Each number is 500 + 40 x the weight over its row's rms, rounded and kept within 0 to 999. Layers, rows and columns count from 0. Numbers have three digits each. The size before them is the row's rms in percent of the matrix's.

# layer 6 attention value, 384x384, rms 0.0473, rows 5-38, columns 0-95
084:527466486416445505540455531499553483531515491484475482491479485469493519511507482487534493563496533533537508465491503570502485510492477449534563487505492498522462593437573533523520480509551439521403449465489485545498500533354525470438445342480490397482482514498538543438422506487477560552
088:572524490585533463502541462486498458394554507508510494464575459520413478479554565472447367542503498487448493527408493536505520478527492522485474522480454505477517533595504525498498508572583520492557523532511494507475509511393533538508604479513544464516456538498504439528532550527490494522
084:509442537453513508508475531473585523545474542509456447531556511593534493441472483500528480524472507462594505566401500503502449463536491561503461499533453491556520488500487509520573574505453473487466501572468540497546520501522449517602505514553506517480449511514462483543465431497492486505
086:565474507513578533467503519474445588502480519512588568492388485423470524582500566511515524471452541498491487457513475485514465531497500470436501498443556490511517480408465521522480435434471484480564510501534465489534522458614508440527499470523505508501537534509545543518587505518537504515
084:518553393577462531439459520488455509529561474467527539582386507523471508474473515513501467528452528442454497496531504516510483544443541514553523496510505513545561578466468482482482474561515443452483461494449440496469494525510488336489596479476459512568434478487519436529499471491556484453
086:521462579507397517502486487467542486558466495489530486546473524499541514524477511497486498522433543497514503612451485563499506477453535505465486492513518490483438528450403482464447552456472469500474475499438496503589510518507489548500505429513510459602497504451471534483437430469497483408
072:514522441535506514517473499468465444506595438515576526513489519445487510522486545558543484502491472435460527402482473598470562478460486452459524497441561491547562647468487486454539477518504453467484469489437519560481480542506549405519512459530519512514500468481502569535466501475490504484
089:479522520472390454407492512519497456566521482491450503549525517617543473457496510529481473555517476507448503547450496502495462473510507514551523490508528522506570522510537496563505491492569510478481495556485498536444484503530464559513473550510499460496418478493488451527422455507478574497
085:551534533487501508514523546499466597556455508489548483471499509503482507474528462471504432571457461509505524512498489466482496468521517546467504541456484495523463561438558503570485458524519445454477486474458529412485515457518397530485550399446495493476482456443495513484586471498517546444
084:576466546414504503499453484530516578554511513500505517512487523429545497519493542528486636454516506526499497500533494464504477519498520483474439470444505526520460493528503493420585507443515534505511491476422472460584508484530506568493483410532510527491568480484521447522530494530476450479
077:571477536513439451533477512510445470539461503523480519552453487506476502526480499484489412508462520551465510590462490520521512474509497490451500488493491489456522467521533482448465595451426537456450456524565531479492518508491520523552559582466554495517437497457423543449492508518505501458
079:487562508526427460626530486462473432497499504516508455483585506539541503441513512461481458533489524503578492577500504469502537449526499569507487503514455527579487523490472475517456501545562491492488465498513533493530506455416498491439510497525464499422547463548467461431521567530444555452
091:499493504530430553451516568506389567499555483485541544589472482486467498486522483497472598528473480466467484488477523531490477484487477538555486497494502470600566545440403515556533532553503427424430499521472603549503510484586388413446438422514476541431476450519513433559474437489495433543
086:500456507580510528603477576493495403466536456485459504530475514528513510529509395518497545438543472437584536434478514527505514492505463553493531526528514491426546477490483519473515512597483333408496510540417545503542479518469485536546531511564480438492491487538490581472455579525539495563
090:423529517430564522427498501462468524561453504502493526509441522566520512549469485506504497432540493519508510423506493408506557512461508508494511454480485497461562439518473503477580500510447557466515481551607482582473490508579483509534510571489464469520504488537509526618574430520500490470
084:446517571549478485497513513473439554505527504503462471590494512504523468485495478471512537436498483443572516473453521499511473493507504515419491492473483502464473494488434484461463568515457462475436467469479522491556496477540468510550468567596516455501552501553515602494540533471478458455
089:470421497453439497500459469501598459497474546509519534540445502527542490533478453530524496506463509475551481495485530514470414525507503460506531468475482496533497511557511512545518505544604506508555497489470425451464508503458521434511400438485538457613537493479562606493445481464511518530
085:515524523553570567539475504452533414481476487502496520548517493473497501542516564481465475496483570500481494563541495481514497473484506463509471529455568540408463516487532480434500504459483515458540469557530510504494498480491482510519521524458496604562598487493474491443476565516486536498
088:545486484528451527474473368550573343446551525487488476495519525507516484492465436502472629537560528468517469610541483540512505486502487551547460533547581501474474566605557507471509430466601509514516555432416422503473501516460506459397435474536496542500444503513510537523399488465485506582
082:504532459405519490474532480497479535480453571516463555512509490436450497519489547457514475526508469508540510420475466449500533545492508427451552493433478499496465573586550484444444465538512581469505484604414595464518484508384550532551498547512527499533505473519524624584508533488503486413
087:533584487443452475418550449453524459501567533519513509536552527524459492454494513516511380490489508501445500499491508518506535496538519477486537482495484515513526558471465483505431493517520498495545462462497477533476484489425497471399501443490540549563494468458452481504461520489489470454
079:479493412520542492494523563517531502493600461497475515520522475511533501439534497529520398422551447489507526424541479464507476513552466501553472502503514483532506483507475490570454609485439475520597499533604551578524480484529464536505478620493494463433452545520514530562547500500538472433
081:411549452488547487471505509461503513514494477525436477503551542492514535476520536513478522472488501499455481407507515550524472462504512524484504521490502482538426582573491483483484532457474519539461546514475520473482514491450579501504545518494517455527469459461492530517478607490512492474
085:479500450485495406493535478516468503483522560499451493521522466501524512496496486499531442526558425521431563455508524436522515541508435516476579489502432507426538488551503482599472544570495525470476532463521614490399510501499549544500550507471496448412493461540486470508501477490509533495
070:600544459483499481450426475499495512503459550491443444427466527528531558493484472517489470538434559483487475524434475468496564525475498459473508514514514495428537507483573527515473529497489547509512485507526499468521510512498428475401508406448491604572448501466493441493487501480511451505
085:568413507425598506513476515519450571547503494501479483374504505512553492512493477551458415494539499507473481517531491481518428549498491499529503502505450498562506424573466520530545506458443540539517506513579474475531492495563544550518490523502551444429383536474484436588586435528518447428
090:463464486500479511454491453464547492510472521509548510530530491441577488491509557460517553566537501562485501482553503525494469485493535477554478480477547510655450532499534483469535576507465520541484487558501582488476514476440524429467414429431445501461467437547532474516486480488456486463
079:518467493491525510497552556500409595566439476523519533529506504463445473507516531528491508494469568445500487514515514443510457545478541442521469512477495505404583508410433467550492430553414476412435446519445522519588517532599440516502544481506507587432428492468437444529575478474500484459
084:453606463570580538481484467513453582477551466499479521483539506512474502499484605514485417490496495482437522569560475525492521477518508492450443476497501501518552555569467473468483527449475555502449526496502578520535503492538468505477583422476527510499501524431502434535562536504507478431
087:515559473635468497444551473448427571444535522490467474556515527446454523420535473492550542463586424492471484490505468528502436532503517538545516552532472512545528484440467501427519546525500516480570560494479484570464475480506529418468524499483498526387498481520495354487478467508489478614
078:592515408513529523461538469508524486488516540487432545465465499486513463563451494453471516503516502486482526468525527496480617507508496478451489484469538488412568501550509526495549479455542532453490466472539475514517486487480491546427551448555527472547478573501512482564536508474506444467
083:523500541407485538589514550497519525528509510490451467456430489467499544543470461513509495549545529486524465445412518482517476492473494496512539480505512527443549532488591483494582402585518483463486488539458501504452500496458538498406525495481483445449428548478492476522479476521473538587
081:423588499442509482499515481503520484484494572512526501499487485422456452484475485460529512497542489541519526476503489450526467486504478497498516522482505507436439524503601491464477476525602561541552466480542471497410516485458535479441496621438539447496618480510533443496534496514485530580
092:482547454589600612486552513502487491434524501477518549495507458562524526515472500505498420441469494509435534488497513534503484475527475461472496493522551517489561555539458511548544464476572466452538538434500463514456503503512497464531603517538536492600507582475551555493518446501491552556
# layer 6 attention output (transposed), 384x384, rms 0.0424, rows 5-38, columns 0-95
070:502556505562558489519523425555474556522549510498527609493473535515519444461504465491608541466456454467430526573525502489522552500548495564501458535474464543486546453573492480503502508481481495524559502557497513475485545486523451505588557599491438547499566504457507480501520510520468495493
085:471457525455473544503454551462501531561451477417497485520543483444590558552510489537558570472486521509589487517518508487502518493465502482550491516526521451525457506462527528511410555459471509517480472470495456496487542519569467400528427556470479498478519413534527560516490474448521557455
076:521536509477479511545536473576508479507449514424497556445431515456491434485486458449530532471477496557378520441542516524481530511527557508535495486414576504466527462509548434464469447477519470486540473456536464489435399428446517520526528488487451471458544502486562484448505547583495541473
082:455543465528400489505514497506466440533532521662423413533568487544527570492472524509444510542572462505487534473503509543514496507527514467487503477592468467500491516515491493543517514544508519508443479518472553519522512542500527556478469476481483503515426481447429490449449515467525499471
073:449506618475515483539532465563505492469485528502433517475540511478536465527465519519467489503518458502488497496487501452514484512522492453480465537461465500477506425566489523564522468434490513492479532535521530499525504503490524587474439441497502489472579579520510498399447496521484560462
077:441466464470588512527507476601514567458534515509487544463482495445500462417521536486488500437554452497466516485537497392511493554562487526519490535458451486514577429550610446499598432564527449499530518544604477495458552464474515477506468534444474523424549529533516465492472546509455492510
065:490499569495471535450520524494505515536481517589480472570483441463511516477443515503423497537530497543517507553491485402532429530525517485486476495544461466447448386507472530571450459492488476533550541507543475450508466518512499561466534435428516499460542583554500475496461501464532517520
089:513486479521589484566503428464566510437513480441507558477455530478463431518502444477504510487449492524502440507543458514531560476514503507473494533457475542496382504568463490418439540471468467479532469439484509458522495520467514475532505461507560511490606523526590489515554572551488435542
072:523450470516507491476504436503522427480487484428470543486517542450548489568476557522505542494505583490520461506552503525514500438483531459549484490531519490505540447542526509457524561475485563513500451494545488582530544571544595459508447594531462498538482531492525489507484504463471469526
074:451505486541458515507549526540485512503526511501517481500510469474484540445516538471480431569475472506512476466477531539479557496548500502486549498538537450484542477531487557614453458575493440500505487568589528545470523516495527469532457588431455489472430508495437518436461484453484481486
068:504430495488610516510527509484571526468498496502532519466544520505508434433522489478531587514528527415578502552504517473493476494486499559519519465481478539471539515502462437494563478496529512552516541444494495503465497444453455474455508475560481435491522527567571566540500560517463430523
069:517475530507565520472419544564560518485505513376514503449483525454463449520523509497589524489550521496507516553508486485491523523484455472495520496504524427477504458481563464482515524469457557553525525479480473518451548529515512515541489496515500480569463548450512478577496422451467453541
078:492542514468519512447446382503502431521452521486460425466486511544507523516479480514549437469548500510516520466534479520494500477503539429491517506472517505445489478539544483442494461464497563475523495496489443454487388480476536579471500550538512470585525492459541545451520562521478576468
072:449543512403494462446484484461503529491487530546532547520456499496528460426439484476475440526429523505368511525510497511503456502478537489528476503419463511529458480517529513479478455429496549525508524502580452499438446446492510450487567475498503524450556527424552438465525414516546505503
088:529521436544432456475495530514488473512544495653476453504577447500401604499539505480497496531477476524475494494485512532502435542476494459483533524516532510512534551499438554530442486509532486480496503480401541482535475504500507518498481430544524554476454416437463516415502576465517508501
074:478514484492477519470543547503561438478485515518477424433525469504491514461547551526406441494522508569377418526551477502507541516553524472503538530479461508493489481491550511525512446490558516506555585490489535492469509546469523512442531441374496552436499493434475417498466504483569579560
079:462562509559529487554558456566466562519559474487478577469467528474498467457496540496505532482547483510414537537521466494561561491501521491514492570523497558483496496515450479489497492506419415472431495508490589468559485546516469534504547531531504502363533508508451378424526510514494496441
075:461473485501434462502511495557485579476523521542511496464498521521482536430483493494490516513521393517462521510474495483490529571553530576471505467551470360593535429533461479554541513552510451521437522487463498512477580419491546522498448483505507449484447504512546521531484463434458436474
086:436504497471469480535503568515476641511470496514507614504439521478518458495495557523581457477489493509503529493518485469502492577523516438520545480551434507498499482449428463551516540560385429478441461561553605476562496472510456472517554505446485487473521500538551440432507504536524478434
072:514526508536480504458569550470549511453493436449546457520449472518563551491518514574488498490462525527447460540520514558514443451552498547530511498491465502505517464501450527582508531518478402532525485412551460527484482563597499480476519429446508526439512486459479495456472483448529537556
079:474496556532515517543468535519543528507529459493551502478435439477565496463499517550465523518544508496545456600490525441498506523499492461481504517534443501493409478521524481498482489454467486516500526500518501485528494572507538545567496486447564482448517535514488471539483537506505549534
075:506475535498470487467476508416486458496408545444510413509506488512457541557468494495461532554476553515525457484467445549488515451470542514495521471484521486470445537509508515439433451474534557472471552431430426492468465542452495502490558415530558494528518423447476515485484486501505570561
068:579449540501510481542480472516556520422491481422484518554474546487475502528545510491519493597475499573542490528493423443469526509534467520492440436498497503524438435518540464548481492488505467484578431467495468455529570578484475502498512424453520501478490606550504489482499431487503526568
084:565507544484515502435459526444553475507490442471577491492510520524448472507524464505475529469399576481567429523486530541487500424453519481539476517454518549523481521489495494402487512465558515523514461476501404513530477525512518471503520506555525490551554492499501531519527506483475497530
057:520512529459510506512481464538450515543483476412532532503488491501448515473533491476605497484555434478491542527521547494460478531489461572503477565529482562472505523506495493508523448509517457447428484515502504557442510423483520495559506552515505444536471494560491502520490550555450556453
072:496486487552509522533535507446525494500461509383530470540554475439475529555485520439502511495482568506573526401440503567527495451489500531477434425478554489452486529444512504516477557516495520536487508449462492531483465533490493505520511526588435519575553506518502579508502533516512523574
087:523505519537543470539499499573498519445527484408459493525491535512391509532506469520573476447475504514546544573490476471516545514508436522492501466473546503454538483578466491526462482505501468466556461448478431549480558500493491551509549566591515499551551519455505535494526464510463510541
071:466520515530450538519504468514455448518568516662520413462472435506550541456488491470455436558487426514467470434482533504467541467535441516421495494456449513573482470544523452481481469436508535547507541479575454500460483470461542517529422459466529465538517574501556516508466523474545533534
076:529454515478433506517505529531495435556472560620463429477511469456512560542495493504516492463522480483555478371478499484488484529482534461492544468518531473444518461434503523529523445513531435478505513491460480513497457519530477498498419534489504499547481437544515544508456501415519536522
076:486525512449532516536445545505512424500487497467620519482463510507570465509500504494438429514420563562529482465500496470491553464513461487492512401423483456535479476525497494554491474493503512505455465498509459475507446518503539601492499498512460483581536517486477556531515487511490539469
070:479492548509450477491489536473460566547538478388527453533544457521465591522549509590505488468498485438539474521472535466502454520479489447525521541530500536529486567494460576492457487553496492504481516491500548508513524541574542422520434515415538516447449436547443500438463501462502540456
071:475511484521532421477525501516497519515540525504576626501537502519519437473498505459550509451416490487414521563561518504502486490529517497504485520437444560532460465517399527552427535468450494563488502468554472503500480447519493462603461520508477514486560508543583529484517513501543466439
068:517511485581496448474527474501496491490516454435498555475580477482508543517582585529501519516429516484505382553529480527510543471498525458495562516498465485530561471504405570526524546498455496499493529500469522540577558537528499501536453459492502546513427462530430583510515494450432479439
094:471481521500384494519457513488452504582482523632454498516504478500533534497523521515499562547558510478515512498511456483516492530502571488484505525524441465517490470469497481477474522546462498514405476530466585463561499523573496492469426496468491516425500435473471479477478541483552489408